{
  "n_head": 3,
  "d_mlp": 768,
  "norm_place": "pre",
  "positions": "learned",
  "init": "normal",
  "init_std_down": 0.00659,
  "optimizer": "soap_variant",
  "schedule": "wsd",
  "train_tokens": 500900000
}
Each number is 500 + 50 x the weight over its row's rms, rounded and kept within 0 to 999. Layers, rows and columns count from 0. Numbers have three digits each. The size before them is the row's rms in percent of the matrix's.

# down: layer 7 MLP down (transposed), 768x192, rms 0.244, rows 270-338, columns 96-191
# up: layer 7 MLP up, 768x192, rms 0.254, rows 271-339, columns 96-191
down270 098:572502590467518405517571509543439435403526527470501442484513496383432447502413554494476491591505526482557429539528499556488440577536528546534419543582533437526597494491511627488534569465524540466453622493441428605451582436500490523480491503554531447454508547581471421460540495487497473456
up271 097:420465543472474522491472482495606423496585536468509557542579448400444500539574480488521477395476380514506496513590468545492417395556497487543498583471409474450440530417499575589474549480598480527440500434480518510476544450465470391550567530480561522455563500496539428491542555470565524448
down271 098:460613516442580558465448458495459554540384489510527540494493545470480452500373436424467535620452526475580460504449527508460486595539528513530467427474497500496467469480478545507442544390425541527440561484473489478507356459521527567465434483546427556530409539523597502503511510463472506492
up272 096:486602433470429421531481510541517585504482484481532492483562521424441481459479452469518526452485492520496483556499558547510456408397512480474520547417442419567568458434530440426567491444485497604496531533539466478536501510580431556490435552513469536516552493550435524460481434511491509447
down272 082:509406492522545557447421490512416394506505435523540473522530542491448552504539595457534527459589409482434443536413483510519435463541512501458548428493479588642460483513554539516471584485540481432538357456495490445521505498482521372500441499496453480466520541446510504486548514536534454507
up273 103:512490549572483520578476483447476560484556613504492424501517482453490548437384458522539523521492558414507518394447498590519461436500496460470530533493421471486434613406452514623518552467553570491601382514422513470480476454572486490615499489465491522441541530564504507542500417487451453471
down273 099:513438447556453528519548465512574524525483514496508586429539463546499487573600514481510429502532456525528622466485526479497570583551483460515602441484534593417583506518492414492592439517470425531522544450502472534486434510470446590458467492461440513548527525524463438491611464520548572517
up274 104:548444543482456504526449442465467573592459572475495466647415441568431483533487565556572513468566508446498477505453483519484521487506465475551554563433484480573493464461479470459475491509446486437524459501552509524519446532544481485612460535456460444445446558445627551551577478468522538481
down274 112:420544422544449468514461542520464457426398571546452548467423506601483388506407461485516455551494498475517464553456501509513569443577531424496517528600484478504504519513378544460511458561511534472520540410415530512375439540552468529567446552462467509490513502517496528449483592522486560524
up275 102:508514523502420398525565495446524530558603394579487510541503453480529443439460446443527544444510462507467490461488539491488451501442446515479458481403494413457495400481525492500532554480508556441510553461580547471518526573436493524492592453578550425546531397461527518490516457540487507493
down275 105:556477498588513552578489459530530526385481507375478555517452515500500507468538614563512571617517567578474568479460442491570470522460454385522523452497489539550478423505558571544497487474434470517475384498485497496452506531513531491455425554446458473456414485456515500616568507496463491479
up276 097:496492367473518482376537442558503590503483518485467614482585507440566544566432488432529477464497440622493523464500418432491481550436454546513437551594584445587511536532466504445476516495487503489545556529593468571459473464521584561435446452460481511490464420508507523499579519469538497466
down276 107:560463439415478495495501524502411505420509391449505473516446522605554445530468522530482460461496533522560452532475465462483502528476453437564538451543505537456518576475516436567528454520428459442575531481542540425490539542587414520498529503545510459523565639543472411636464535570457481503
up277 099:499460357458539536511551513504472521520534569462434451483563536359490513567445547470440500457389492516461542500534535410524413518429542494427514487486460561500439513416549572534497511574568483490536430545471503554528512559540487523554476525517530527535399550357504535527493553485465456549
down277 098:576557503412403542546430510527496436475472435564470455445464491506487442495520495553485555490544538445488389480574458568528448409509560560437516580468530422483495503512501485532528519556522540477459582406574536610496563507540532568417519637483466476446507444569437500493458485510428470564
up278 097:580556470579497522528539474558488454519534462651572491521460421566489470474555530486603501385539500488476508611521516539557526501532400477477553511486515527480576583510516525474417537467477511553479596476477464473507459535488440523559390425458469468578444501401436566461497494493506529498
down278 103:454463492456463544470467510539436519470467456467479559596519518518506396503409447544450409462406458436490469498493497439494423475563372505505630476509432383516525545482477489554496507495454507486461479532494544479540497492593441507433474530495508499494487533555580455463538507439467445481
up279 093:492513586550502414566536517406584474494503443505510470543486511465509530532511519461537506506534441462428491443504447534463435489545627547537417581528435482486499561365446503574518458433451525441430497444507464476522532531515486463618581587479410424534525524499603482593545496484513553554
down279 100:452459511417501448418552440524477525477479539533495528500465510561478468547503499471437542472514436486489391525432533499518536488622361409479522420501498482488473439490473486537453514519513497555497530553527405493458523576441457465505498526588426552524451423544536624541536529470573468583
up280 102:650456513474545437552517399429523453491488463308507502496520486496546624461475524497484507435439551493533498512536485548473481452583550558603469488508452516472537526582427519502584456516446508411461599533538512453469515475537517546603599438462477491447498479497420503550557499487490490586
down280 112:519460459545550482524540541466530481448504612478458522529517454464501358409440467541473566517554397463521459397466534541563534472420540454505457547549576521530525490362609484506476491490478532579504499510515589558421566461526516424516486377575532559445560596534452454546489494426502521538
up281 114:497565522542564600472478479455515455437467544491434481481485469498529515523413507423480521514465417457469453464535415515521568590494445474429469480552579489506540513651602441429460506486483467508615518450466583436587469488468631482426457422591504478557548492512516465486459451422462554558
down281 105:441367493483495554446455439549436519463465442449564614495429466551455580434507480424560634503544529459531545517510539526495510455477550446497536458408513458478556448488540562413503473563531428533495626548441476449518463460602484497480485535488430517452536395481480557500543460493485486464
up282 108:551492491530547528458389497500499413499565453500504475494526455438531513550391522520540551412530450532483503530553520508529532584486450537487437480485492520546487459532417460481483480513475430419513497568460446410563460565499489490548493447451493545416457529487488483614520532488556556474
down282 097:392535403537524495568439411489456492461502499513451462488536464392478523526501494596509505531435481468522530530553467514513404483513471528548498383513454469478475518385452405553476558502575544596411455473470576545523462481458480515410536527463526406483540423460483501440439406475538489496
up283 100:523602491508451434541460471456453444546508488444513548522449546500598548517459503490583515513478466421508555623519552506532603571501471572468446553609546459538436480469532502399444500416489513486544520484503497468546507501483541501520519516589531404532550456440522478533508518477530507380
down283 104:449499493449565484572522564443535479404382491524455571519538534474524487486600539550486568499455440449521508438518514533563541504519525508419466599522534518437577415512521528542458407534543497622456497468506578483437578542568531533464490601462505456443476518483545449562573510538458403494
up284 094:488600401536547498476503521440524396476485478401436538490488584440499556471483570498519573452456435550561489449523442566548440532490479547531504533442532541491507451550598505513568577409506481506467444583467525519529524587521410472488410425504457446570436465628476534490482400521545518525
down284 085:504543416456488442541537442500436551411483521455497540524535444607550453465581489476412476479468550505505510449576590484505533498516489396482452400457420533513598522498551517450507485505518449541457498422514472518515463485505430340503549435483443465466581626555472581609467506457541469541
up285 105:435549581682524494480516426533488484453567465583403452535413426488463534476448511544447454520544469429492545435483582531474459462465418544464445599476426566487541450511503476581509448556696520551503495519512574559451503541591527571560526425489571514494510534414456459432566521507499501490
down285 105:562473433522489456438586483514696562474600423552481397486511460574475524559453504478581423517501531544485536502502493549508542429486493545540553501496548435503523546525476547575534504544493530517494478512473411505377551408461497473475568531547456541539517566519542491469489585524492489542
up286 098:527510446475490495527499467484523508592584567455524510562539465486483576537416459475487516455534460549512572573397472487366429458483611567559546516550426605496490581459542453547573435512550456485579519465476506516549573479447517553454506489495579532451588447583462524438515525445559464460
down286 103:395515459564515509492502568527523521509579514493602493542483519458449513460587532483463428466474566463532424463547516516522523461549509442601503410459478519582469448450386589480590571465512566536473511503420445483455502472476477518553479490477475438545435455430434453537451457468509533552
up287 105:505542513438581564474504558531412461488557430475466446503365527596518551490382471480536457407665538456507573539450621563426517506478525540574533536477476501431567510490520541492557431451562438453542589482497516478552507541527512495491437505530506504445557460500510619561443478481597509499
down287 106:516519503501580501524628587543429444482515429477490548456480385454536454493517498510508566474458457472517482590614530505521577517522481546578563487494442516494486475486543501542522549600567472420431576591546396488514533565601486454468533487403498496571495432547424567496535382539511428494
up288 099:494594425510493488427553540520558470440430489631585451491483483608470476532506470499538495534463536462494576519486478457496496530450505455481498524523452567523556530519532390469546468497555485474528499496535469432550508567499471477596490473491552454387461513477514512520511493563443523472
down288 084:511452490413459528442586473563518592548534510420480553549500503454440475352396412521461439513467482557474423402402456564517532568542476525569489522443613527535464593486551499547479488493470462481532535441512541540537470401482487507495399473565406510580399446519450543452494534521443375424
up289 078:459518451437474491481583488523458495493439557506521490505430505534566473504422476476530453439479522454531461454421411456588447460487475452593464470457435462519442436427506526584468487484516484452641432584475532463523541572434554466450563560470532546459531493501523458531480423599481446548
down289 083:499523561465532547524523517538557442495580461509501593476499497520554505474563535551450547449407388551517488458647539534515558629542453481510578460564505518388499569505542571546486455502518419466463529455467457512562496524496524478445498434400580414471531626456393521426526456519501483527
up290 104:443539443578506465484577490471532454467596532507501377479508487576563585547551437414539491486430498560459500458511466508450481432532457591542486576535508496531446583566524520547495551498471461483445494383561467518569409512500463465514592535460528571536489603501607541545516519399499503490
down290 090:494561550472455523525390492535586498476479494577481541502450593483478469471450456593541479501444524555532519519468462515449510454437486426447484457401458536396509412515539587535500517432565591464568557577538544521390466477496529485461405510572490404498583487488523509472509538611519474488
up291 092:442481454529500583508439549470564450589579440467524443363616558553544517476428499474534529481572535531505533505492586523496588395485493506446530469439478552495544533553642512486462468498480583462447467499526526421559515487508622533506490467516438492457448441593529502541589482483614517432
down291 089:529447501494518424539540462490561642437457538466483480515446443582505432511538529591520526518535482456479605382494464415510399567498448521550512558393513509472481404505533521525482507485458428467491482446523493520457426513400470484543473500517494481480593544471545492448515528526539474498
up292 102:422546443440549582455475551509491562491541537490473579508465519469510610532531529505503555421454502495495475562542502545564498501455482428507537451561506576476579532517541524540507403444480478454513546509516610433542613566489497610462516510541537416489489450457533474455487565462534510429
down292 098:485481552479476400420515457459479611537531499543510502552494516397454458441472473422478538544495505523505467476521579526506513562596490451499441487514641424457492425468454433437448484586514504559485492590477521483469413615487507360454526425444529569538444518448429587535503434491520488513
up293 103:568496539595488493487446539455436503518480527502612456452451451493565527479512471532431475516459418458410551454587480502431489392532563531505434490502472413429448531477544400445602454522506504581512478513511535393426502383491524502519595468520446486535458583502521399540527478490511498480
down293 103:482523445545604472463611561540489536538540441461550467404514530540512467470532522486479563489483576542497440594549525560478412505523478447566448565466480556574490526409534464467562524534475519439461568449454463551494516575459446577430604469491540477515521459462423521504459528373516531499
up294 103:495451530503478452484542484457519637527557455455535461589513537542544536587419539493589438481514538487505505488473451489455467451528443472481520443644567551454579466491532575521529448475456505524488520559461472457467484444496507527498532538403503524461507502430566480624444590496539497495
down294 104:633491573438485485546482516554512563451479522530488487420409557572418439537395478504411470450509469437544523505579506466464476508413526361545484503459537404510472395434491475423524497465475499629482515553500422473477503594488441479486528525477536462526525597559460596404480510487542479444
up295 118:492555437451443518531634549442485497557489515418471479491444482544393593532438492518478497511487484481544463520481443469577495533509502464529518440502434481423495529503497540502563420500509463580561523540473521535403540586616568429461540474521422524626539598513486614462589492461467415458
down295 118:560477528597604559540473432440511519507598445503467421474519523401468441539495496479518505479521499544378551580474520493456446501471504534540471483484546487469397445470560533493523461537544520518428528465460467612430538486449487556443522488482534442551548499437428491499447609513631510513
up296 097:419464565456503556478583542506471488513508541559521512512529483424471490472460502424521448453554478516424507471522527466444541616442507463429555488439513422565366495509512446477501483485418504487430523494506566561498485520537572435389507570571525484636450460437530453358520526436572486447
down296 090:503579479587490486560508475507516422487553471497480531479487420509608563479510523588360550454474403450451497549440510504453431534434489410454416435513435560473529484584543468480536440496540529402422503531477467461512516529454390499604494512477520478415536565549454464568529447558497473507
up297 095:543570506472475485563425497527488482523620543566488451519487517479527511459562525492469595450504495517545504476498523488339489514480456453452444562522432466474470472462548498520434520480501387535481512380438504551508422548500574499487454475508529487449554502498456598489519681528501413519
down297 087:464525513584501545572527544441586502486465488444440542554517476463442448455457568432510468511546466485500436518558480616622513546541514583609561595487503516508524557471467506515466567494474526405577535494536458423512566482440501528493471498559527498525450520496525419552383457488505594525
up298 106:532412471506479527589537518495453566462419592470562558559539489434510527626547431556437519490520504565454482517413436518438511482487527536507594479434524486454499533458507461442595500480551566562473404551476434505575506571500438496492464540516469460555571557539444587388548467513520467523
down298 100:519427442451460412503430456520443516475533534501518460429485430589508549570504507495418430479495448473492495468539498471499445530441603451426547425507499564568531488522459444527570530439566493557541520422416479525573557526507467539480548450549551477473539519523505481382439507541377549514
up299 107:488560546559498500444586478481493413405525463494512539496467515550545451469477509527563452568550467528505613473494519498485505489418458491395492507561525453455436529450430552490446544528601512514536465540475523460603424486487549588557482499516447537464585539409424485330514488542443470513
down299 101:430498464531566526467614467475626502653458484450492537564556453410563502477447546478489515489552431374516456484416510496502466391507491482555526528423486529500493454549572492532470533480545544512524433581409458514411449419529509580511446421532543463517542512443457549491515517479518592534
up300 101:523537518533442473490442548461511511507490404425430564427483581529451616443459578497627479459470448622447512520421659501434543489529475413465571547444455535507539497488486474425449473454510534410442528500468442475518479569552439456477510438537449523532443523585525517466462486504487569464
down300 095:474468437461516579467495451562451640480486597514372511488551560479499515514560488576526521496485580496558506483552429464506521536470457527516461459539517484462426498525504491486466521446466503515597506624581492480457448546507555564520432498382493502483615462503519536563458496462548487518
up301 109:494587452548416505462482469452495524549564462535553472467542444585461505521484533506500584550520538589449470447520445369549501428566470534471437463488525406571455455480406527580432547507415435468552509520456492512436500546501490571530462608553491466541501512471506491534446437448446505486
down301 100:509477519523564521440511579485524543483487486376477490473535487500596464475521474456494525563533548533550552445409490459435506540475587520527485594408470564432629566536499503513559486551470449407466475450562537381491613553456495535484494514428557539476596530539625518567580531543539624545
up302 101:513413593497450536506519514544523478509553570510520436492501463528508522471529463523546553549475433464462597483496649507538490533441496514498578441474513430487555495462478508598489506430441463570558473470468583428477442556484483541522521569501440475515556529582522502542512502477559539519
down302 106:509560539535562524538434428602537505505459479503486476438556547572461535484407461495433554445460481511481453453479479505504524401537559451508513552454559545587530467432523536508525466483467442396537587414551500552534437470442542532551481444504507506419500453544413526421487513431522478487
up303 103:621502396450529483464392532420556454427500508427580469529459606438465444522567521464483478465429506538451484463507457501522417523513482442505462493525532430453550445519430515487534472480438500483549442558477513564456462512455477643508569482565490480570505656383495507528529563601571519506
down303 098:423530613522612508482577496497427611489441554464522474411443403491481465516499513460524493465484558537430437526532483482489438539557455507538514450544471536491515480430503580565447496482452531460490558471507582587512488458489450630553489601481406487465508507572559472443558425448496512517
up304 130:435468520517565542523410599440507443565641452406451500554593534530461636616522554498465548495573539465528509477584402461543521519490481487441595448517460487534495563465462548502448481545419458507502551466529496540443475443517536633438442467475371493524524503523511420455505544416415593504
down304 108:575508454509462500451504386531462523527517461427522488588628549560527510500511502446428530421551442573443537376623561413493511509432472517455554579566514485518467543426561547495526456515473492475468565491483456517463449527513540486631412475561485475518464542558460471451465530489454587450
up305 097:464556457545488553637541525480476552533468435385525457612466455461541468520526485512574491479535404532493460589448486454516500508532506504625444556477591459517489520477550467561495491483422557507519553472556505409519539475518499456519457532515484411566550441476419550521440570495502593466
down305 098:551458573526484464433541500516506558394510535471578556467531533522423596505480512421325524530427481513550527496477586563563437602525477524490520431461447509474512462471569497527504584459514513583495433543459408572449430496459505580532539486525523475517470527491547668543559511540546524403
up306 092:486467423535519530595547594497487461518507392448413522567469445481529522452508568556461443465451503554441455474441496529411498426526482500549525538412518507625434506438578493432415442517572521399465469481499557466501450492479528523508514546404476494490554579449536447452503487563451549520
down306 092:403500550537596480446466423448500501436520546530487536502518458468457485493520463542488544529558526478508521584516550469485565542446571537534487489483444549486586502499502430534514461490535583506524549506477444603546526445483467453471558574499576539498520523483462474606486601422585542475
up307 105:465529546524516578550457382534473479477609509417458484473494568522543526488464435463526539588444494518468426473507514486546567392529459548593580535541457513510493483389518504513542509443516523554573575518504494453606448475489477530487494556555460458535555406478601484432564481437427479445
down307 109:523488492567451444449405388419525458533535430598417434444440455426551523446502503579478354535515493479480511595565522499456455497451551455479478429480445495505533513449412529480438487508531456423444409568567481538473437498574499476450450494510527463397428532458481547484444549565499519536
up308 093:524518525509460566495497497461522531523500570477493526519553552504473466514515425547474471435451436428574513460438535437525567489411526449441543464566515565479467532495494428518516526470439577599479552509448429546456401534537504545480411496514506469563508456530508526540537587435438546506
down308 104:495421589517491547474610472650550583540545489508552512505582557490521493433400513425545507549499500557524503519455522483451539550550480475559526517513551659560419459561567547562471568471467475506566471498517410476544524508512435464561556466470581514514443507582436545463440484498482597491
up309 104:471521411492474417432493417463586479556512437469490421472455459415420504556467476554478480482595522479437475498532596533492438400543448479540524518434539559545490470512525529494503618524501433559506521527497497654473461554422386489455529530515474481552515538548550528511558558535435473590
down309 095:587435470598497514510446519457419569513549422486494484519513569499520430494505514472499487471531455482482543577479451467551406414520426479479512510528539388456482549498460542468466447455459472539403579529467541457498589510390520504591537516409501515463501481480542434516441498576537485496
up310 100:587495499553483460419451487475478494494559515494514424506461567569441383569574601514544512490455433491630597384494510484515450512478533509511494583538540508518447481415443532501487504521551522464514544589511484555453471454500502523563548501573559530506445502541414519452521549450498514528
down310 101:450488508447531492545560491576464556499501526507468570587561453497551526413479411559475512550589578582432442487516502542438503531403487449579504414462602476432514489488541460430519488496480502502525448475489537465512553491508468465508417566533538530513409498494375515628473419517484392523
up311 105:456552510513466465489565490519460585478500481517428419511407482460443475525540490409549458521486488521430394511499524535521472479518437523523486524497449470505543378589542460523502551511468444566538500512508536577464448469610442513492504431522446575578374481430462524466522476468473485440
down311 095:552423431469584471550567489472447484508457445501443486485496556502486552607527511472450557514466552419541525500522576565455448459528535598505467455367512443588501535510493497423525477509453506379541549548485496582471550525499537528450598488631470520532443482486514438505402548462469420565
up312 100:429515600616426503414558559443544440482494521513484419547530507505510502515546490507439474466551482452509545529399560512448494533457545466515489460465563440408553474444422526489491512482482551540523543544527451547442539613536557452524575488575484499523465563539529498526546453510354551537
down312 105:565483528465523455497443497582523489498432523420538632453505560590512554446552507534548531441499523487435497528511550534444455503495473492513423555501460515521628461557470537457557508464433480494507533508530460488505473493610428522499490546533591408500502463439433587375509502530492519481
up313 099:500581509472468564526502575508473519538433455451433532546534502504604592549526423459564504431482534476405502608431419626471492571588531542595539517479396463479435511488527507518536479474469518467496458492544496493505503476481523376471523518439493518548513526495503515437468501430528543530
down313 104:579540488491587509500579493523506529471506430544494587540519458546482483488506515523486530506463513545490466432482501468365524547459504606418515518500455496313547440524450424466607511462512576493540587570552530470483547522442477515468562532427413521454539483560567491495572511477563450476
up314 100:537495396528602513534522589417473584590548575495506538495464498564585437533446458396578488419542466525446422525440457537491563465489492531520585517472475424542496562428423495497474594420490467447533497526476491468454558441448512496561516431457465375455526471487581561505541431503609486426
down314 110:552477526440468475572409546506498550534526548444472435482577498551406562530495453550501574488503481475426388501492455488397451550484454450519419448507440443432384448502546540564470413510572527525527440405484493368514427501534389491464520444558400534456521515548493582477487474447552621443
up315 104:573444534537547512513529499479597569468545438475481594458552468571561424483559459485458539530398494488425519523483497425537548569488499566504472433508476539454508489465559471496508562508473574563481530437503510427472564393473518510477481437538432481517489441427569466533517588520533492445
down315 105:507545602486458462447492393452582374483374558462474517480501512470475446441414504438536483525578408509509438482571483565546522484523500554446551570523557477400580458526520552560474440446484497576467409501584463508518511547489482516481474527483463452539441496575435478535616418496487491541
up316 100:496460447535523456530529539432583587507497449405440575464534458564370609575413604498520545466513491514533509519505485455538472478458498524561516515526450481534563493552517548548529467547564466503495552485458510625472474463496516601594420465477507581581449526472526414484497434435464437516
down316 104:488517467487420495443541446442536511503451561454485486562551441537443486557468458494428527432546510477459551499425554490500436513500443508451578550453525453485495482494542512518529577517471550645506529495593568492443465421516521539559512503501517432542504479460500536476480558545491413458
up317 104:591519497435518497453472473435512467522612400489535504500436463602473535424501576532428432580535484512508421490490531517581468491579535505492522516455578405473502501482448538480503478455583568447492505453584460540536422510468431575486450546473481518517564471474486440537495495465417510401
down317 095:493471561611518546583459514569497449427558524535484579475485506474511507450503501430565487510546385496519542539501527504549612520494457545573579467563454536643407491500592463511573536550443454526390489533459502548465413493500535521507570443510545536455484544544550577469501514532551494639
up318 098:552512500546508412477538432484410572553440526451514561519514549419528496544483589439501480475479509513565483491465514578487462571501476557482567588513529540550440472578559520529497523506477531368484511475517496482535429539595484557469560394489438511587532484551485535501546605507465485440
down318 098:455498540466529487525521502568522492472569549537508570450528433491510468450474516405530498364527579543434545547454516447477521436501534451474383418530533517421488543563460497563400444557481494529502514478416488494572492538499461389482515506448481440433548587454621533575521385480508499437
up319 098:450401458525482581568490464452518360554539548462513512570444477481541501562489505435520524517461533547517535480549396582435400479431473557490412540509454451583440486514525532532459518508487479549492481535577402583503543442565439440454462491500518523532464466478559561505507497491500423497
down319 094:428557458449351532497472502473528441575522462392515487464565514492453474416504477397532554639479494518459489536489605543555570442542422432544503412521472613504492514510527472567497450452447412457492464458492483483502563582430423512490536470539545344486516502496557525540428474489474594487
up320 106:528459424504532478510518593478558515631459558498381471472492560420481479520466498539586562556511522496507400438513588503475547461506398513567543408533533507459487477442458468480461605550430440590523465474426616566487496446448584552477577438391477509496529498428570475466542556519516450472
down320 105:416571416461508542521447482555557443585508516524458535483361471527487480461551526519376522504449475475534516454516479570576534587473513507494529457574482447488487521554525461582465529556513378444476428556470295509412533395439465574510470414475497474452460485505470498440437477561436557513
up321 101:504566469555523503500381541562601494474541465615437514527454451487587471497398567481468553471422541564558464496539557524603422504449464457409490494420466444386513621530537486541511556462519505442504604416569457497532593553521426597487460538452477548503453534502543454490468496519374498497
down321 096:513449464474548580530533496518525508531512501488507507579459527406556472481506528559593464476597523429582548479540501507445501480541429502581488631552608474518470490583481523487529510538446510488552424473505516520507447522503513476534484426500453456541485550569480484530423524496498420548
up322 100:488479517522442511441472603467483493434518448446602476498489492527530501542456485524466521535483470448498546510630493494452493494466537452489372507510517403553469538554462429549452516477479425462578487541433624451543494595478537538462529507487423424551522460511448505490506436553427528471
down322 102:509618481530539476378563493536548564480517471490508548544559516419420433443505473393555478483523538514511544484529582421470518420522515519509544598441449492534519431499533560434572425548506528492519552445565389534483480496488479516374469550556612471573535487417481573501420561539523493567
up323 101:486492462540418492472518523488478543469498605506600507530537561476434511537452586538485452580556604439483598518365473527566574447485403512464478483489467516496530545538478467550529531522528560545516423545491465442447476584550570466362532589535482538492529496553560510463545445603560514492
down323 116:462523455441423584547483489436453493532550509590558518406411504518565465509491540543496502563495544434534585504529514575491505528484468515446511519450579500472457498461559573443587488588524449473580525410461567435537508475481541485508559446453555507406552414520482482530484525489617550458
up324 095:473474572492549406516452525516524438502541567528489451446537517554536520576452563505560513474488471504576435380430520537392484473541562490463477525422348521498514469399520508516498469467488562489548450424491542541454502454436508565491521478520534490463449514512514497520542442486542573572
down324 089:432413432423490536513524501538471452529447451392489582504493596482586486434565519464491514506619449548434548456518494581502531528500459497545446517572581481484529475555498576487511447492542528576475577575483530426526447593460444476464530492416515517594520512501467550457542450517515429464
up325 090:460510450483411471449530528396517386494480493502566429463472532541505481539440497501530490437544531494491409457450597521493464382509539437452485491473567517496554549428512521580590500493465437525573500468504468462525469570622506560575509535503503456516482601507434407437477566533541544496
down325 095:566501506456460509520633534574494433447478587451499539509472442480450496498526501422446527526576514467404491514575454534589540534348513561426460536428500586437422535477466480430452471572580510514479514488514439434471436500544431454413511509495533464547535532473475500507545558517567556452
up326 095:448465479484437478501474518514540440503512565570578440469450495499493533456599481622542453500483654469434515385489583560552475524430419484507488477470519577478597647463446561417577531550509528476498511505482524582492512562424537474537482523494511577473534362461489485567539541536437521501
down326 092:479505615516486486560554511528486477511487535453420514422459478538428427481559563494442474551559513475577512602596576443473603554552507448553561414419539525563468512420514527474433458504497447457465535496489443478424540446458428472541475412484449568511529525512476495510404439534536539519
up327 087:389494498502522496486503511464567561448560500475519518545465461497569514500495508464563441524526557531559515481453511471537487491470512539536513450524504578525487459503603481527440533394532536418557465504477470494613424575500477504542349481490509509537420475527473501567435513470551553551
down327 089:627481464413420479536570480483657525611535541510423559573505485436505509451533408437510584410507498515485478549553598401489488490394495476472473484459460483564487562590603452407476413484539490602506450493549467505457496487580536479573496469508532514509487526459493492527472498601497501467
up328 091:523447496533505569486440491428541574427470497512422549508587443564522536497339439545438402444477514547417494440604520435491562518443476444548520519519453492529530574575521481545430534495535573547482443499463500495497526503477499494553510543529506526544465437517459465435589576494483522429
down328 105:437523496520498481513507529559561438518536476473522519538427546518457508435624497397549551509535526499596483545491453519498429451557478571442530418434534429538451487407441494482499482538406436446572515498459459523455452504468527567496383473474495499556478514466430498496446461500488471522
up329 092:417521478537629510482511480441527456500458497409447448374414521435535545607493486428485590464565484516435498532515482582523521482510498481461450481516498473511447554448575510456523477536516479574482490541566478488512437441470448463544558501560431495556555514470436521594452532473596545581
down329 102:439431562434490454577472553488501505480497410488388462430552382469424475495452542427581578519550576474490527525506446492444559521423497478413462501508566444555506441483512637406513567464520502559408465512475473504529505512471571513601499553501473549549479557419467569530516509431490467498
up330 100:510525454648524622435549490468521564506506477491489502525482522460538499516441393402516462454512481449524666528443495510515447541445576498477572591490580520447448453516564444558567556537471481584545475468570506526440546462508542453517544558519518489450468564531582525601505477520526446516
down330 098:575498577552497507520554530475548519510531527441587480527522509553528614521457389519490405584472466552526551504496557478489422396552442532575457503510569544514539572498473544570517542485492540602527523550472456513533536507525545528495536546448460551542500551532554503455524583556434561525
up331 101:508442540527504495560474490540507508518503526558545600454578490492618524434390449560470432487469495554471468451541573532572465491535519540565553429487527490426475534400589475482462534505511529536506507480535603471469459505434542531481535540466498425508584524518512512533576540556534530561
down331 090:560468539369498458526506508497497469465578597479499460629443507526514528516480521527564450511493557495551570534504466506443563596393510451435472538499515383498515491506447473483430510413458461480515477432517481528585547492475470458509476556488450538511451470452442518559451454458367527462
up332 101:504585540544478519509523526436405446579543507563543505509451519569510499524462521404381470480488465499477437442474557509514472494435555481438500582486480482471464539480451571409538603547469422571564500547479575588488460474469456541504566505547534451543563519483490565492545375514450476547
down332 105:541506610467499613522556407547443464569427545541499398509505535525524476539568530533368462473518526515477455591516518436510398522478479557495414432509469456539477428507478464531563506445487441497565545485550492582476586492500487577578549563535467479433465478592453410462477504476466605548
up333 106:493491594556548485546494524501599575521498475564532504498543558495567477527581511589507503524483548565499498483525349549492490476490494461442397517472451557551459479468453493515418492512534492407550440515407485407582505510546482405539438487547592535415477453562383538554506489481541507567
down333 096:461498570473518493512503514475464446521398423486522448447553472486494528414481490580572467542585507565527457561517609532492545482500483538451532467443520400590500456602422494561566489520468489574520531490517569547456494478500558454474541635477434523482523597517556437472505442534490474502
up334 098:518509488551513394576547415540458561514526454497414472514464432552456590433517500391463552490440494550431449594506436592412474561397416587492528521463483522605522459530528443568451552383529393499459456478502441525440452514482528471559551546576489489479511483497540471484498433549560418577
down334 112:542577491507483524478393481523540474545510496528468524506625519429596457497490407541412422480509470506503537455514492472552459532417494458573565436462471407452479511570546513403429495550502507420491493479524507545472511459464534534532572454574499492513514475568515535571487476547532428394
up335 104:439598491512503446426512454536480531457497439489436566502415518494591608618462538515551508486406453461488613484520531505581525492514465551521508498447515462461534438433629514523476427532493516491415633472470432453485531417615453459521498560449538422455602511511500540621478569541552484505
down335 113:490448476508535417466443551576539439575495568464520540512492590505456546494516471506509497404413481524667460450525475586566495560496495516542491406502535476570572380535538515508470450508509432492445482431426502497489489480516461521477517434618462531572524557504591505463464452569475448542
up336 126:525477480488535571556502476418533547497491438534471574482540397535554513512565586456441479481543458548520498530497476545448409566564470420445467457515537466559514501523476492639466525431461451522537521498456555394523421441585529500490409588463485481462587502565541551476516504437388535402
down336 111:524504567457540578543510432496602479533484517476471501488555358499543445559500521530496437440557465577516593530490526545469443536525550446433515457577454482533522518484458503573497607415388475482588504528535550567513511486579476451464486546496458580449445556575507578422537444479377507414
up337 109:403530525495442503544516548452551535483461417439468611522502460544464446528483428525482383490510483473443560529512557517509471453512458562477542508474553470549498436477478580538538464495405535482611468500469469493596497487467476526553553582602543569451536505525412517491512484516534306494
down337 106:441511423470430538475529480520496478504517526548462515534494476476365537391531452526495479420538515522612467459499428513566543463467505425454497463517521469493458468496505530489457441480559500482460585513486460471506470468497526493487534421496474494506524527523491497483477496575467494580
up338 087:506517494467521463473516628454527505428495521486460439543395578461535512505430514565509431497473521497552546487510503471495580462430571484586508471506480524457505436526519397439479477497511513469474557546447490445448624492479519556470468541510382526500527405546483500525509480505500452557
down338 069:560476519580521488544501530519578556451497482506486440546525440491491366461475528535461427578496528546405489527530532449576558575508424486482480488542530506454529419518566620449538580570574462480500494469494506519607508484491442426437464577539579424493550585462496522469510510489563538594
up339 110:496536510497437527488363536479517503493538470474358493563554520581474544476518481463519409484561540482526517521576590580471519482488561519500405451535517464539481592571537485563482456523518504486473375478457587480565518496518565533573488510462538532517387480518574474427518573486510587459